{"d_model": 704, "head_dim": 64, "vocab_size": 16384, "activation": "swiglu", "norm_eps": 1e-05, "rope_fraction": 0.25, "attn_scale": 0.175, "init_std_o": 0.0, "init_std_down": 0.0, "optimizer": "muon_variant", "lr": 0.0168, "decay_shape": "linear", "doc_mask": true, "dataset": "wikipedia_en"}
Each number is 128 + 24 x the weight over its row's rms, rounded and kept within 0 to 255. Layers, rows and columns count from 0. The size above them is the row's rms in percent of the matrix's.

# layer 2 MLP up, 1408x704, rms 0.113, rows 1341-1375, columns 256-319
size [101 103 108  96 100  97 104 105  96 100  99 101  92 101 104  97  98 100  96 100  95  94 102  98  98  97  89  97  99  87 105 108  99 106 103]
[[ 76 137  89  84 159 177 111 129 148 107  72 111 126 150 116 143 166 122 133 106 154 112  96 156 121 119 143  77 149 178 114 110 125 150 116 117 157 110 148 107 135 125 128 125 132 121 140  95 149 154 117 125 129  92 159 106 106 109 122 144 142 148 132 135]
 [172 108 141 112 127 101 130 105  89 124 104 158 139 100 160 101 122 145 122 135 128 147 124 132 139 102 125 115 116 129 112 121 115 136 129 187 138 143 132 101 162 107 138 130  88 160 123  92  78 151 143 119  89 146 134 159 164 137 132 137 109 109 123 108]
 [132 124 139 136 104 137 139 108 112 120 100 105 126  83 144 174 159 163 106 130 128 131 116 133  96 138 149 126  93 111 119 116 108 142 172 146  83  92  94 131 145 126  96 133 118 136 131 115 141 120 123 152 116 176 107 125 193 103 142 105 163 169  90 127]
 [164 155 146 145 125 129 132 129 131 130 172 156 146 132 143 117 101 153 106 133  95  86 122 131 153 158 147  98 155 121 164 106 102 131 135  78 155 116 143  95 137 173 131 145 160 139 168 182 180 108 152 110 187 181 125 117 127 110  89 132 143 149 107 169]
 [109 132 149 142 111 124 115 113 111 148 109 149  87 110  79 160 100 134 127  99  93 139  80 151 140 116  96 119 121 119 129 138 133 119 121 123 110 129 105 157 107 124 113 143 122  93 158 115 138 122 111 130 184 121 117 134  96 122 118 140 164 123 181 143]
 [185 112 122 165 147  99 160 111 124 113 101 134 126 156 131  98  94 137 144 135 101 173 128 129 148 152 153 149  98 107 113 125 126 140  80 175 139 131 106 120 176 154 161 106 110 148 115 156 130  93 129 147 120 165 102 120  94 109 145  90 120 139 163 145]
 [161 150 139 117 143 136 125  73 152 170 101 132 143 144 187 107 135 122 117 140 122 134  82 146 127 106 125 144 136 128 179 166 129 155 128 104 129 114  96 141 103 121 100 170 111 157 110 141 102  98  94 142 137 152 155  80 138 111 115 119 126 131  96 100]
 [153 130 111 128 150 103  57 133 118 139 174 146 104 119  98 128 136 162 146 120 140 172 140 119 118 160 166  81 116 111 109 116 155 136 112 152 133 139 126 121 135 160 106 124 104 105 145 124 142 167 153 114 133 117 124 136 120 124 118 126 152 125 126 129]
 [146 112 121 119 164 151 136 166 157 138 125 134 154 165 133  89 131  96  96 145 159 145 100  51 127 143 136 133 134 102 131 156 163 141 105 179 128 107 150 131 103 137 151 150 143 109 122 162 158 148 131  98 105 151 140 165 168 146 105 134 137 122 171 109]
 [100  98 138  55 113 134 131 142 136 119 158 143 146 105 126 142 113  83 102 141 138 109 167 144 100 103  97 130 113  72  89  85 137 134 115 112 115 148 141 110 171 101 179  99 126 131 149 174 140 133 139 145 129 128 147 138 127 116 125 141 125 117 128  94]
 [138 138 165 122 112 149 129 130 141  80  85  94 143 149 135 112  79 135 142 104 163 109 117  97 103 153 136  83 128 175 144 153 125 134 159 121 146  96  86 164 128  83 131 105 119 109 102 131 148 115 131 182 126 156  88 135 132 164 144 136 108 134 124 119]
 [182  93 123 140 155 135 145 115 112  89 103 133 128 102 200 182 103  59 123 160 170 114 152 107 149 137 188 189 108 167 110 143 129 159 161 121 138 143  96 162 138  98 115 116 135 128 112  85 118 104 140 159 163 130 103 169 155 105 168 129 160 145 146 129]
 [120 138 106  87 128 135 119 144 141 125 143 144 102 121 144 142 132  89 149 168 126 122 135 108 167 121 130 119 134 107 122 142 132 141 155 130 129 102 102 135 132 112 140 166 140 136  72 131 175  95 122 122 170 155 123 166 152 125 133  97 120 134 143 126]
 [161  88 118 135  81 128 134 147 153 114 138 122 159 123 132  75 123 159 152 127 157 131 134 126 131 137 133 153 101 119 113  94  89 139 100 120 138 133 120 131  93 136 184 107 148 142 121 121 152 166 129  94  95 122 163 125 151 121  64 148 109 130 164 119]
 [147 110  78  86 114 179 146  89 106 175 132 100 108 150 119 133 153 143 128 141  94 147 144 125 145 165 102 153 122 154 105 148  79  99 127  88 147  75 149 154 144 111  99 118 109 109 105  96 151 121 121 123 129 120 190 151 137 163 155 128 113 121 127 144]
 [ 96 122 109 160 124 117 121 184 120 184 160 141 110 145 127 149  74 135 142 115 162 167 148 101 117 163 156 107 143 140  99  83 119 168 146 112 177 111 143 101 105  75 164 176 152 135 119 141 155 106 115 130 130 127 111 133 109 115 146 105 107 155 118 126]
 [166 127 146 107 150 118 161 160 127  94 121 135 144  90 133 120 136  71 130 124  87 111 161 139 195  76 152 111 142 128  86 131 108 144 143 122  74  90 156 154 114 134 115 126 138 140 165 153 115  74 125 114 138 163 105 146  94  98 134 131 157 120 111 110]
 [150 103 154 151 139 116 127  95 112 105 124 183  90 104 127 148 122  81 115 140 113 110 171 114 104 161 137 168 128  92 114 167 139 140  99 147 162 161 108 157 134 128 102  70 118 162 102 152  91 140 127 112 123 168 127 129 145 136 173 157 125 113 162 130]
 [100 133 132 115 153 125 105 120 174 170 152 148 124 121 177 126 175 123 145 120 121 123 121 121 113 141 144 131 145  82 170 102 116 119  67 179  87 149 143 137  90 125 151 166 161 112 110 155 108 152 170 126 141 106 159 142 185 153  98 104 155 153 127 141]
 [153 198 112 189 163 109 145 122 109 148 136 136 160 135 120 133  91 123 124 123 132 136 162  72 138  99 150 167  79 158 138  96 147 109 134 151 147 150 172 164 168 144  92 126 129 112 124 145 107  88  65 100 111  80 116 122 165 102 106 106 148 101 103 111]
 [120 173  91 137 148 145 170 118 134 164 137 112 124 142  99 114 162 145 144 136 135 149 146 141 147 117 110 159 112 166 166  98 142 174 119 142 148 117 153 104 108 152 147 130  81 104 141 137 124 169  80 102 156 105 124 130 105 138 120 137 136 156 138 173]
 [126 137 141 138 151 138 199 159  86 110  82 146 113 154  82 125 139  90 122 110 145 123 127 151  96 132 122 142 165 124 158 119 111  83 129  60 154 103  98  54 139 109 109 151  98 119 144  90 135 132 126 114 139 124  81 141  86  99 115 131  93 152 100 156]
 [110 123 115 128 105  89 132 116 124 136 116 133 121 145  99 106 120 115 151 140  67  98 169 144 133 167  93 134  92 148 122 127 164 122 123 139 151 111 113 139 123 113 145 132 113 116 105 123 123 164 138 100 145 119 134 155 113 131 141 121 159 166 154 125]
 [134 120 165 166 134  65  85 139  75 144 135 109 145 117 204 177 148 152 159 118 145 153 146 108 135  86 106 140 146 109  97 135 114 128 141 137 162  91 141 143 133 134 106 170 113 114 118 147 142 150 125 126 159 116 132 150 129 149 112 173 110 125 103 155]
 [127 134 147 148 142 109 160 158  65 113 114 136 108  73  89 130 159 104 118 164 147  64 128  97  98 113 131 138 136 144 127 129 130 130 115 163  95  96 107 102 100  98 108  94 108 118 113 138 110 140 135 177 150  92 111  72 135 108 118 141 129 156 116 100]
 [101 130  98 142 177 115 167 146 136 172 142 150 144 121 184 153 123  93 121 135 136  92 138 154 152 153 145 139 148 134 132 141  90 136 107 161 121  98 186  96 191 128 118 156 127 127 113 154 111  94  80 105  96  95 130 168 148 131 108 110 124 112 125 114]
 [114  86  79 103 120 132 126 159 156  80  79 125  89 134  94 124 134 117 153 144 128 122 164 153 142 154  88  75  97 105 115 122 133 105 142 105 131 149 156 110 149 113  87 115 106  81 138 144 135 117 112 103 110 104 152 154 110 148 127  98 142 122 147 117]
 [116 126 130 171  82 140 111 112 120  49 111 123 162  94 138 165 121 148 137 130 142 167  84 131 126 164 129 130  75 107 122 150 109 125 178 149 136 135 168 155 153 115  96 123 121  96 163 111 124 155  93 120 124 138 144 130 131 125  95 123 128  94 135 167]
 [163 130 129 106 143 155 155 170 145  97 130  87 135 127 129 133 135 141 148 106 109 118 139 133 142 147 145  94 133 149  99 131 126 160 176  71 103 101 123 153 140 183 108 115 141 132 129 124 134 120 143 107 119 117 145  77  87 129 144 154 191 102 127 128]
 [143 111 112 157 167 161 115 118 160 146 143 138 104 139 128 102 154 136 102 129 141 102  80 186 115 126 120 153 120 112 164 164 140 135 130 153 136 133 151 139  90 141 126 175 141 100 128 153 139 153 126 144 121 139 126 100  93 122 121  75 141 168 151 120]
 [139 127 152 136  67 106 113 147  95 153 146 154 128 102 127 173 110 137 154 159 128 111 110 117 106 134 136 146 155 108 164 130 100 157 147 109 100 127 117 134 127  96  96 143 106 107 129 108 131  81 168 137 137  92 129 143 102 135 143 126 102 113 128 128]
 [104 158 133 143 127 128 109 112 130 122 175  83 135 137 163 127 161  95 169 114 128 110  97 147 123 126  61 147 127 170 122 195 102 165 144 104 134 139 118 123  92  98  99 125 145  96 139 128 127 127 131 147 161 101 130  73  99 125 109 118 209 118 124 121]
 [129  79 171 116 112 137 101 138  86  92 139 119 155 161 101 130 136 103 140 107 139  96 155 122 127  71 115 129 141 152 140 143 137 136 128 124 141  87 144 101 116 129  90 126 122  97 110 126 105 139  96 129 101 177 110 101 124 145 140  74 128 106 104  83]
 [164 113 152 132 138 122 153 145 146 101 136 132 111 159 107 114  93 161 115  96 159 112 129  78 119 114 170 146 120 152 111 104 103 113 100 120 113 113 193  95 143 133 132 154 139 102 142 147 127 128 181 108 166 147 107 143 113 136 131 117 170 130 155 149]
 [138  88  97 107 172 124 158 117 158 128 121 151 158 154 168 180 144 140 112 132 164 136 126 131 140 168 134 111 145 118 135 100 139 137 164  98  92 135 117 109 144 106  89 170 133 164 146 107 157 115 105  99 172  93 139 147 152 134 142 102 123 111 135 154]]
# layer 2 MLP down (transposed), 1408x704, rms 0.0728, rows 1341-1375, columns 256-319
size [101 102 102  99 103 100 101 103  97 102  93 104  92 102 103  95 101 105  99 100  96  96  99  97  99  99  93  98  98  93 105 100  95 103  94]
[[118 157 157 142  91 153 124 169 130 128 160 131 135 131 142 149 110 141 134 159 140 132  92 110 104 133 125 147 120 136 110 148  91 131 140 132 114 113 120 101 152 117 128 159 120 174 122 123 132 128 123 154 175 143 123 139  94 116 134 153 111 122 135 109]
 [112 126  83 140 116 110  97 137  95 114 149 138 118  89 140 161 131  87 104 141 136 134  91 129 113  88 145 177 158 163 129 163 150 162 157  81 142 115 112 179 148 132  94 120 175 133 108 144 181 120  95 115 113 115 136 139 182 146 114 108 127 178 132 140]
 [132  93 111 127 159 135 121 115 117 140 130  97  90 158  89 136 123 126  87 104 166 134 143 102 123 104  99 114 121 131 174 131  93 128 141 126 101 117 121 109 147 125 145 171 109  95  82 106 126 133 157  92 147  89 151 143 108 155 140 122 106 154 142 158]
 [ 88 152 142 119 157 144 132 122 121 123  96 140 141 146 118 143 138 139 118 146 127 164 140  93 115 153 134 105 170 118 157 145 160 167 113  82 144 130 141 129 162 130 150 130 126  92 128 139 102 158 149 145 157  82 123 115 137 132 160 146 146 114 114 116]
 [ 77  99 107  96 130 152 144 146 130 117 140 115 115 113 117 120 143 143 128 122 122 160 166  99 132 154 138 115  92 113 116 151 143 152 132 127 119 168 134 139 162 117 153 149 124 141 126 114 158 104 131 165 130 138 154 152 133 147  99  83 128 166 141 116]
 [ 74 104 124  99  91 158 142 120 171  91 148 104 134  77 117 141 123 160  95 108 112 122 119 177 113 165 127 140 130 152 120  85 111  84 141 158  59 116 138 138 119 197 114 115 104 143  90 116 138 122 139 102 164 102  94  87 131 129 142 127 124 134 106 135]
 [107 142 121 129 111 143 120 104 127  94 142 128 160 122 115 167 121 123  92  85 149 107 138 139 150 119 156  83 120 139 177 116 148 108 109 130 143 190 124 140 166 144 125 164 146  90 146 143 120 112 144  35 133 144 157 129 170 117 150 117 147 101 117 138]
 [123 173 120 126 106 125 123 130 145 146 139 144 157 108 126 101 146 145 185 132 176 145 152 134 160 141  83 145  88  79 172 143 165 155 129 138 135 169 161 132 116 104 141 124 175 135 154 184 162 134  96 107 144 155 104  94 157  98 129 117 136 141 134  94]
 [131 135 128 123  75 106 134 132 115 159 112 132 142 102 139 158 104 122 169 108 141 135  98 145 112 102 110 120  99 134 131  99 154 128 110 137 165 150 116 154  94 116 127 181 182 123 127 122  92 118 104 132  94 114 141 144 150 148 119 147 146 110 113 114]
 [120 141 145 146 119 102 125 145 146  74 127 167 122 115 132 101 143 109 130  85 120 108 123 143 165 131 118 137 157 151 107 104 102 153 150 136 152  80  97 105 144 122 141  87 113 106  83 154 130 171 129 138 106 149 155 127 108 179 128 122 148 193 164 141]
 [181 132 112 144 120 103  98 167 118 149 145 128 111 159 164 160 175 139 137 140 173 121 103 143 131 121 103  98 154 115 116 110 112 101 106 156 133 142 156 101 111 100 137 159 108 123 133  92 149 132 112 129 129 118 150 104 123  94 127 128 115 152 114 110]
 [169 121 118 162 151 131  71  95 113  97 138 120 128 141 157 157  94 107 135 184 163 154 111 141 115 113 130 148 145  96 116 129 128 139 117 153 142 146 104 146 157 157 144 173 160 119 103 128 156 146  94 136 172 176 170 163  99 135 146 125 119 176  98 136]
 [145  98  97 106 163 114 114 111 145 143 131 171 127 119 125 153 154  84 115 162 139 169 107 144 119 135 190 108 154  97 124  96 162 106 132  51 146  81 133 137 141 104 148 111  92 137 108 113 109 102 114 119 161 129 128 148 164 150 128  94 148 152 109 127]
 [ 99 145 145 156 133 102 148 152 147 137 131 153 100 134 134 139 148 120  81 144 140 150 118 149 128 136 140  77 173 140 101 147 103  87 112 159 134 113 111 138 170 104 174 112  62 121 111 161 140 114 112 155 112 113 103 147 111 135 149 156 145 103 138 148]
 [ 92 128 160 132 122 125  98 137 162 122  95 141 152 129 161 127 143 142 147 107 158 102 144 142 115 144 114 109  96 128 102 148 119  90 131 124 177 127 138 144 141 122 149  98 134 109 141 114 126  95 156 134  63 105 130 153 136 127 105 124 129 160 148 144]
 [164 118 141  73 173  73 138 124 124 114 136 127 145 164 116  94 141 117 121 127 141 136 128 173 131 163 119 148 128 123 148  88 136 130 144 142 128 102 101 164 155 106 133 115 105 135 168 117 148 141 111 153  99 132 127 192 143 157 105 133 139 129  97 152]
 [144  75 130 144 117 135 146  94 140 124 110 186 126 136 131 136 108 103  98 117 135 113 158  87 145 108  91 106 116 123 114 119 103 124 134 120 128 127 153  89 114 126  97  93 139 120 142  94 120 150 142 143 176  83 124 168 136 127 133 134 108 182 110 122]
 [143  93 177 122 117 170  93 162 136 156 181 122 126 137 143  97 171 103 114 117 122 125 202 150 113  78 117 129 138 131 155  94 107 144 124  93 139 100 106 127 128 107 142 127 146 171 151 151 141 149 142  86 109  93 119 122 106 121 155  72 100 164 145  92]
 [141 100  98 181 128 101 125 139 122 114 114  97 113 141 158 124 106 137 133 126 122 105 165 117 111 114 159 142 146 106 104 105  96 117 125 129 172 151 120 161 139 107 170 121 140 143 145 132 159 158 151 151 144 144 103 157 117  80 151 139 117  98 116  93]
 [137 112 119  91 140 161 137 130 126 144 119 133 140 125 154 101 105 118 112 119 174 125 183 173 150 143 117 120 120  78 115 132 138 102 135 153 179 109  97 125 121 113 146 150 140  99 143 145 159 165 146  81 109 128 149 134 119 122 153 118 147 155  67 124]
 [143 170 147 144 119 162 133 131 110 174 115 120  85 100 165 160  89 159 132 135 143 121 141 129 149 104  86 147 130 121 114 131 122 133 145 126 162 161 127 156 119  97 141 167 114 124 151 118  83 109  72 107 135 105 171 167 177  90 103 165 120 152 128  90]
 [107 161 157 122 138  52  98 106 105 141 113 130 136 113 143 127 130 121 110 139 117 133 122 122 134 140 130 152 132 139 101 168  71 129  97 132 123 131 112 125 130 143 112 108 157 117 133 138  71 120 136 137 152 103 120 165 112 105  92 132 173 134 150 137]
 [137 143 137 133 104  96 102 127 127 162 100 129 126 100 148 108 134 116 139 101 146 121 142 130  77 165  81  98 104 108 137 140 107 119  88 119  85 132 111 181 135 117 125 123 151 108 130 146 101 179 165 108 120 121 115 106 125 122 120 104 112 129 130 138]
 [132  95  89 110  45 140 109 123 142 161 147 149 106 116 146 128 137 154 108  89 114 135  67 148 137 134 121 133 152 153 118 113 107 135 144  96 135 109 131  86 136 120 139 153 140 127 136 128 125 103 118 146 127 110 134  99 140 124 141  80 137 176 114 148]
 [130  95  99 135 118 136 113 111 113 125 121 165 129 132 139  98 124 122 134 121 110 101 119 119 129 148 155 170 112 103 155 123  91 103  97 175 145 113 140 123 141  95 136 112 149 106 126 123 132 111 128 122 149 118 118 116 108 130 146 127 141 169 182 151]
 [131 111  68 129 141 152 146 141 114 105 149 149 118 158 151 130 147  52 113 111 116 113 149 145 152 102 103 162 133 140 131 127 130 176 143 106 120  99 137 102  83 110 113 148 168 141  98 145 114 128 135 163 105 135 110 117 114 149 145  96 124 164 108 126]
 [140 114 147 140 157 168 119 102 125 125 141 130 123 105 136 122 104 123 113 135 158 136 178 122 105 152  98 127 135 164 138  97 124 129 143  97 129 109 119  77 107 158 180 125 170 151 140 170 118 138 130 117  85  97 164 136 135 120 173 126 149 153 113 150]
 [132 128 112 138 208 133 128 137 107 173 133 140 135 135 146 108  97 108 106 134 199 110 109 162 139 179 103 104 165 133 133 169 147  93 153 145 116 161 119 145  73 134 162 163 135 112 133 135 114 188 161 151  80 112 116 143 128 158 126 134 129 130 107 110]
 [ 92 124 142 143 130 160 105 138  86  85 188 140 128  85 132 133  58 136  78 148 136 111  78 124 111 139 105  96 139 106 148 127 122 155 149 115 119 101 144 160 118 105 139  95 165 102 156  80 170 130 131 128 166 111 125 119 171  98 128 128 116 149 131 130]
 [137  92 162 120 119 108 152  94 112 125 115 110  97 160 122 121 135  74 129  97 130 122 128 154 156 122 104 154 160 118 146 127 128 110 137 125 125 132 102 147 122 137 125 142 133 164 149 131  75 114 111 154 110 118 164  66 163 176 150  88 149 137 136 121]
 [152  76 112 142 140  98 140  99 121 111 107 150 142 124 155 124 112  85 139  80 171  74 138  83 130 142 127 149 131 138 119 162 144  91 153 183 129  93  75 155 133 117 122 132 128 127 162 159  84 159 155 138 114 101 126  72 137 141 154  88  76 160 142 138]
 [ 90 142 149 116  92 134 116 121 160 119 112 111 103 145 186 163 120 168  85 130  74 151 157 159 108 130  95  88 126 146  93 159  84 160 114 124 161 120 147 148 146 127 124 130 100 173 132 126 148 108 137 108 121 140 100 130 116 148 164 136 149 138 115 164]
 [114 132 113 138 133 126 146 126 126 133 127 124 132 106 103 171 109 144 135 148 152 141  98 142  92 131 151 143 134 125 128 116 115 137 131 150  89 153 149 109 161 102 175 130 133 171 110 105 176  97 132 128 113 121 160 164 150  94 116 120 124 131 138 130]
 [122 189 138 155 140 140 133 133 143 105 157 103 113 159 139 147 122 133 143 132 132 118 113 136 145  86 129 147 116 141 124 165 135 129 152 132 127 160 161 181 171 114 118 111 153 118 109 111 128  98 115 122  70 140  84 110 169 114 105 150  85 137 135 148]
 [144 117  81 118  97 135 154 152 115 173 146  94 112  71 128 143 137 171 123 128 112 164 159 118 167 121 133 119 153 125 145 120 139 160  97 104 160 138 152 143  83 125  94 136 156 133 134 121 109 104 143 150 129 128 128  99 148 131 144 126  92  99 113 127]]
# layer 2 MLP gate, 1408x704, rms 0.107, rows 1342-1376, columns 256-319
size [101 102  98 100 102 104 102 100 102  96 101  96 103 101  99 103 101  97  96  96 100 103  97  97  97  92  97 103  86 101 101 102 103 105 102]
[[ 97 119 130 120 128 166 126 128 113 151 128 165 106 161 135 128 153 100  99 144 169 121 116  86 149 114 121 115 137 135 110 147 142 105 131 161 173 140  95 106 146 173 125 106 116  86 126 155  98 104 142 134 133 134 137 124 145 116 137 169 125 118 149 178]
 [152 120  87 137 114  83 110 126 140 101 144 137 126 140 137 144 111 110 136 135 105 148  79  75 132 142 120 124 174 143 123 146 156 135 141 138 162 156 105 133  81 118 151 167 105  73 116 165  87 119 154  38 131 160 197 117 174 157 120 161 133 115 145 137]
 [ 91  96 104 114 159 119 151 122  76 135  82 135 118 132 158  98 139 121 173 117 161 157 151 124 117 140 138 100 106 118 120 168 168 152 166 151 125 125 142 113 134 127  91 134 109 120 114 111 131  78 147 145 125 157 113 163 137 176 148 109  65 107 129 126]
 [171 131 136 107 142 161 160 126  95 143 111 122 131 101  95 198  84 166 125 109 103  97 117 132 149 121 174 114 115 118 139 154 128 120 128 117 139 120 161 113 144 123  81  99 138 116 161 140 116 132  67 163 147 106 149 124  99 167 122 133 147 131 107 109]
 [107  99 142 123 132  99 123 120 110 156 160 122  96  97 137 118 107 106 129 100 120 148 123 106 106 119 101 145 138  95 120 147 140 151 127 157 133 125 122  95 118 120 112 167 150 124 141 154 108 143 139 129  80  95 125 132 142 146 108  86 121 144 164  86]
 [130 107 109 140 125  97 156 124 102 109  95 100 114 120 105  38 107 129 144 150 118 122 139 103  94  92 145 119 125 100  94 158  71 121 130 111 136 153 154 157  90  87 103 149  72 172  90 111 124 154 148 136 135 162 143 124  94 158 106  98 134 146 145 156]
 [147 143 149 143 111 138 106 131 147 121 162 164 170 105 158 130 128 183 101 114 164 123 165 143 157  87  99 153 128 119 132 166 124 146 128 124  93  83 169 162 145 166 175 159 121 132 128 141 128 112 136 137 130 130 121 136  82 152 118 134 133 120 112 125]
 [151 112 133  98 118 112 125  90 153  89 122 170 140 137 100 128 110 103 137 124 157 122 121  99 119 110 102 180 123 150 104 109 168 132 137 152 106 163 162 151 118 150 144 161 127 104  92 109  95 209 146 105 175  80 130  99 162 131  93 165 201 159 164 154]
 [143 139 108 119 143 137 138 142 115 166  90 125 176 118 146  96 156 161 133 148 104 117 191  87 135 119 125 105 140 102 130 132  86 176  94 109 152 109 147 105 103 138 158 118 131 107 119 148 121 175 152 139 105 104 133 170 128  63  78  97 101  97  70 119]
 [126 108 111 108 153 117 139  90 160 159  86 152  85 123 126 118 134 130 137 147 102 155 125 104 129 115 141 111 134 124 143 123 164 134 159  98 121 112 143 111 146 132 137  80 100 128 107 110 135 132 155 112  78 110 123 106 169 187 130 109 115 157 126 117]
 [116 129 131 107 102 153 128  99  48 120 115 105  77 117  98 138 150 149 127 131 148 134 167 136 126 158 167 121 124 109  85 129 117 118 133 140 158 124 110 109 155 147 150 112 157 154 107 177 129 109 158 147  81 100 133 163 148 104 142 145 143 122  92 147]
 [160 132 134  89 113 149 125 134  97 111 100 144 105 126 161 126 130 141 136 135 153 162 102 121 154 111 177 140 113  81 121  96 127 101 164  95 170 104 143 103 105  74 127 156 133 134 136 121 154 147 145 148 153 138 126 124 155 168 155  99 171 160 112 112]
 [151 147 141 112 109 124 103 170 128 145  82 101 124 126 120 137 122 101 151 121 138 121 140 115 141 164  99 119 103 140  68 137  94 144 118 136 101  93 159 157 130 121 129 159 116 119 121 116  96 151 109  72 104 126 137 140 144 195 108 137 115 148 173 115]
 [ 99 142 149 111 158 119 131 137 130 132 126  88 122 178 129 151 132 139 129 138 130 105  96 136 153 115 125 115 132 155 111 138 129 139 124 159 140 108 117 118 171 114 111 104  82 128 109 104 157 121 112  99 137  87 134 153 135 153 124 123 153 162 129  90]
 [149 142 164 179 106 139 143 123 132 154 137 110 134 120 129 134 161 126 117 124 101  98 120 189 137  99 125 129 159 155 151 165 162 144 130 109 142 130 138 105 141 146 160  72 110 103 164 122  90  99 124 126 129 141  97 160 151 133 101 121 108 122 131 134]
 [134 115 119 115  83 114 126 126 103 139 134 186 141 122 178 109 124 104 120 109 104  80 137 174 158 114 131 144  93 169 105 128 151 171 120 136 145  92 145 123 129 107 142 156  99 118 116 105 117  85 120 132 112 129 108 161  79 144 125 105 150 112 128 106]
 [131 133 147 112 124 123 106 111  92 132 124 146 117 137 142 138 136 118 155 124 121 147 137 109  97 155 130 125 136  98 115 145 125 158 117 118 133 119 110 160 134 121 159 146 111 142 164 138 136 154 159 139  96  88 168 115 113 107 133 116  89 114 143  91]
 [ 87 127 117  88 120 122 151 136 104 117  98 117 141 151 153 113  97  87 137 110 132 116 121 100 125 129  80 109 132 106 108 159 147 183 133 113 116 101 137 136  89 147 120 127 111 104 111 145 175 123  83 137 109 152 163 107 126 134 109 127  73 164 105 109]
 [154 112  97 164 122 112 166 108 101 148  96 129 144 169 125 142 147 131 133 112 182 133  98 145 141 192 146 159 121 107 104 108  95 111 164 115 108 142 148 117 119 139 144 141 133 149 103 156  91 108 164 178 173 103 136  95 163  97 110 174 154 140 133 137]
 [124 126  98 107 114 148 124 161 119  76 124 155 179  91 161 108 121 159 128 171 149 121 105 123 126 113 125 102 119 127 102 123 124 131 131  92  89 137 128 125 151 160 124  96 105 138 141 155 163 155 143 110 119 128 123 139 117 154  94 148 159  78 132 160]
 [ 98  73 109 120 113 133 188  78 125 104 117  69  93 112 128 145 113 103 144 112 120 137 125 142 121 107 108 124 140 138 131 164 124 150 142 152 137 142 135 127 126  93 105 141 158 156  86  88 139 166  72 109 154 155 150  93 131 135 142 149  88 133 140 109]
 [142 130  74 141 136 175 138 127 137 129 106 103 134  96 147 136 150 146  75 173 153 148 103 117 146 125 185 122 154 129 144 116 135 133 184 116 159 152 153 134 111 140 162 174 108 151 123 119 117 111 165 164  72 153  98 104  75 114 140 126 105 143 128 106]
 [110 121  96 149  74 144 136 112 120  96 145 123 157 156 132 163 130 154  98 144 124 121  99 154 150 131 142  94 124  68 101 109 144  82 129 149  95  75 130 129 137 114 119 100  99 153 160 146 168 131 102 110 117 128 121 117 146 162 161 100  89 143 149 124]
 [159 115 154 148 151 150 124 101 139 144 149 145 112 121 144 123 133 149 155 138 126 152 153 130 112 135 115 134 107 109 138 125 159 147 118 116 120 117 116 102 124 101 123  76 130 121 136 128 146 127 103 126 145 131 143 161 131 127 136 118 107 147  70 136]
 [ 95 119  88  94  96 118 150 145 118 128 135 133 167 164 145 146 166 127 118 102 144 104 105 146 104 171 122 138 193 114 110 100 156 118 136 163 140 142 141 139 125 120 172 124  97 125 112 114 140 109 109 104  96 116 145 146 131 150 116 101 148 133 117 101]
 [160 154 100 142 109  90 110 156 118 174 133 172 121 173 106 139 132 110 125 105 142 184 163 105 118 133 120 165 134 126 126 125 128  95 105 160 109  91 136 149 114 102 116  66 127 139 164 126 120 118 106 133 125 188 145 109 196 124 160 130 118 150  73 123]
 [143 110 134  94  75 159 106 124 124 127 101 141  97 109 152 170 117 143 134  77 105  55 117 106 138 125  94 105 138 136 106 100 141 119 105 110 152 149 124 116 115 122 114  98 123 104 110 135 129 131 120 108 118 144 136 142 127 164 137  92 131 163 147 121]
 [155 145  87 153 117 129  79 130 133 134 135 150 119 134 112 103 149  77 148 113 143 123 127 116 147 169 176 143 156 123  97  97 131 117 103 147  92 115 112 119 118 158 129 161  82 130 118 165  74 121 149 115 145 108 128 141 145 104  94 105  99 110 169  98]
 [163 114 173 149 152 146 151 117 100 159 138 169 108 153 152  87 120 125 162  86 103 131 135 117  99  87 121  97 150 150 116  87 173 130 147  60 154 169 125 122 115 166 107 153 133  98 126 155 117 111 144 153 137 129 152 111 128 138 141 145  79 127 118 106]
 [155 107 156  89 151  96 163  54 137  96 121 136 159 128  55 126 131  93 135  66 165 157 134 111 154 154 100 105  90 161 108 121 152 114 132 135 131 139 123 113 150  96 113 135 150 109 136 152  94 135 132 127 124  80 115 146 120 120 120 126 154 147 145 149]
 [143 117 135 159 149 157 112 162 109  58 127 102 172 102 155 128 126  96 110 135 131  93 102 177 120 121 153 138 150 161 120 102  75 171 126 105 134 115 133 129  89 101 129 157  81  65 153 156 109  79 120 107 120 108 134 117 118  91 127 165 131 120  75 136]
 [118 141 112 147 122 126 169 126 136 135 115 128 117 119 175 109 158 151 144 141  82 145  97 153 136 158 139 132 116 153 122 142 145 105 105 108 138 181 124 159  95 162 161  99 127 114 130 129 125 101 126 151 110 109 100 119 103 159  90 115 154  93 146 153]
 [137 135 201 121 121 118 121 156 126 148 120 113 134 106 106 123 129 123 112 118 112 134 113 119 162 101  76 140 109 141 184 171 157 138 167 155 136 143 173 123 109 210 170 131 138 174 140 160 120 140 121 144 182 122 126 142 137 170 139 118  85 124 102  97]
 [110 141 154 142  92 110 129  88 141 142 150 187 131 124 138 141 140 139 133 143 120 159 147 161 146 145  91 125 129 127 114 112 127 151 105 148 121 118 175 149 128 152 171 104 105  98 118 119  80 173 125 181 122 158 128 164 121 124 134 152 118 106  91 102]
 [ 82 145 113 102 117 146  86 145 132 136 102 138 124  95  93 140 169 124 109 129 134 105  95 137 130 146 166 125 113  83 144 118 147 127 131 115 211 169 183 138 153 110 144  76 123 121  88 131 128 144 135 120 103 100 128 108 106  95 131 146 139 138 127  89]]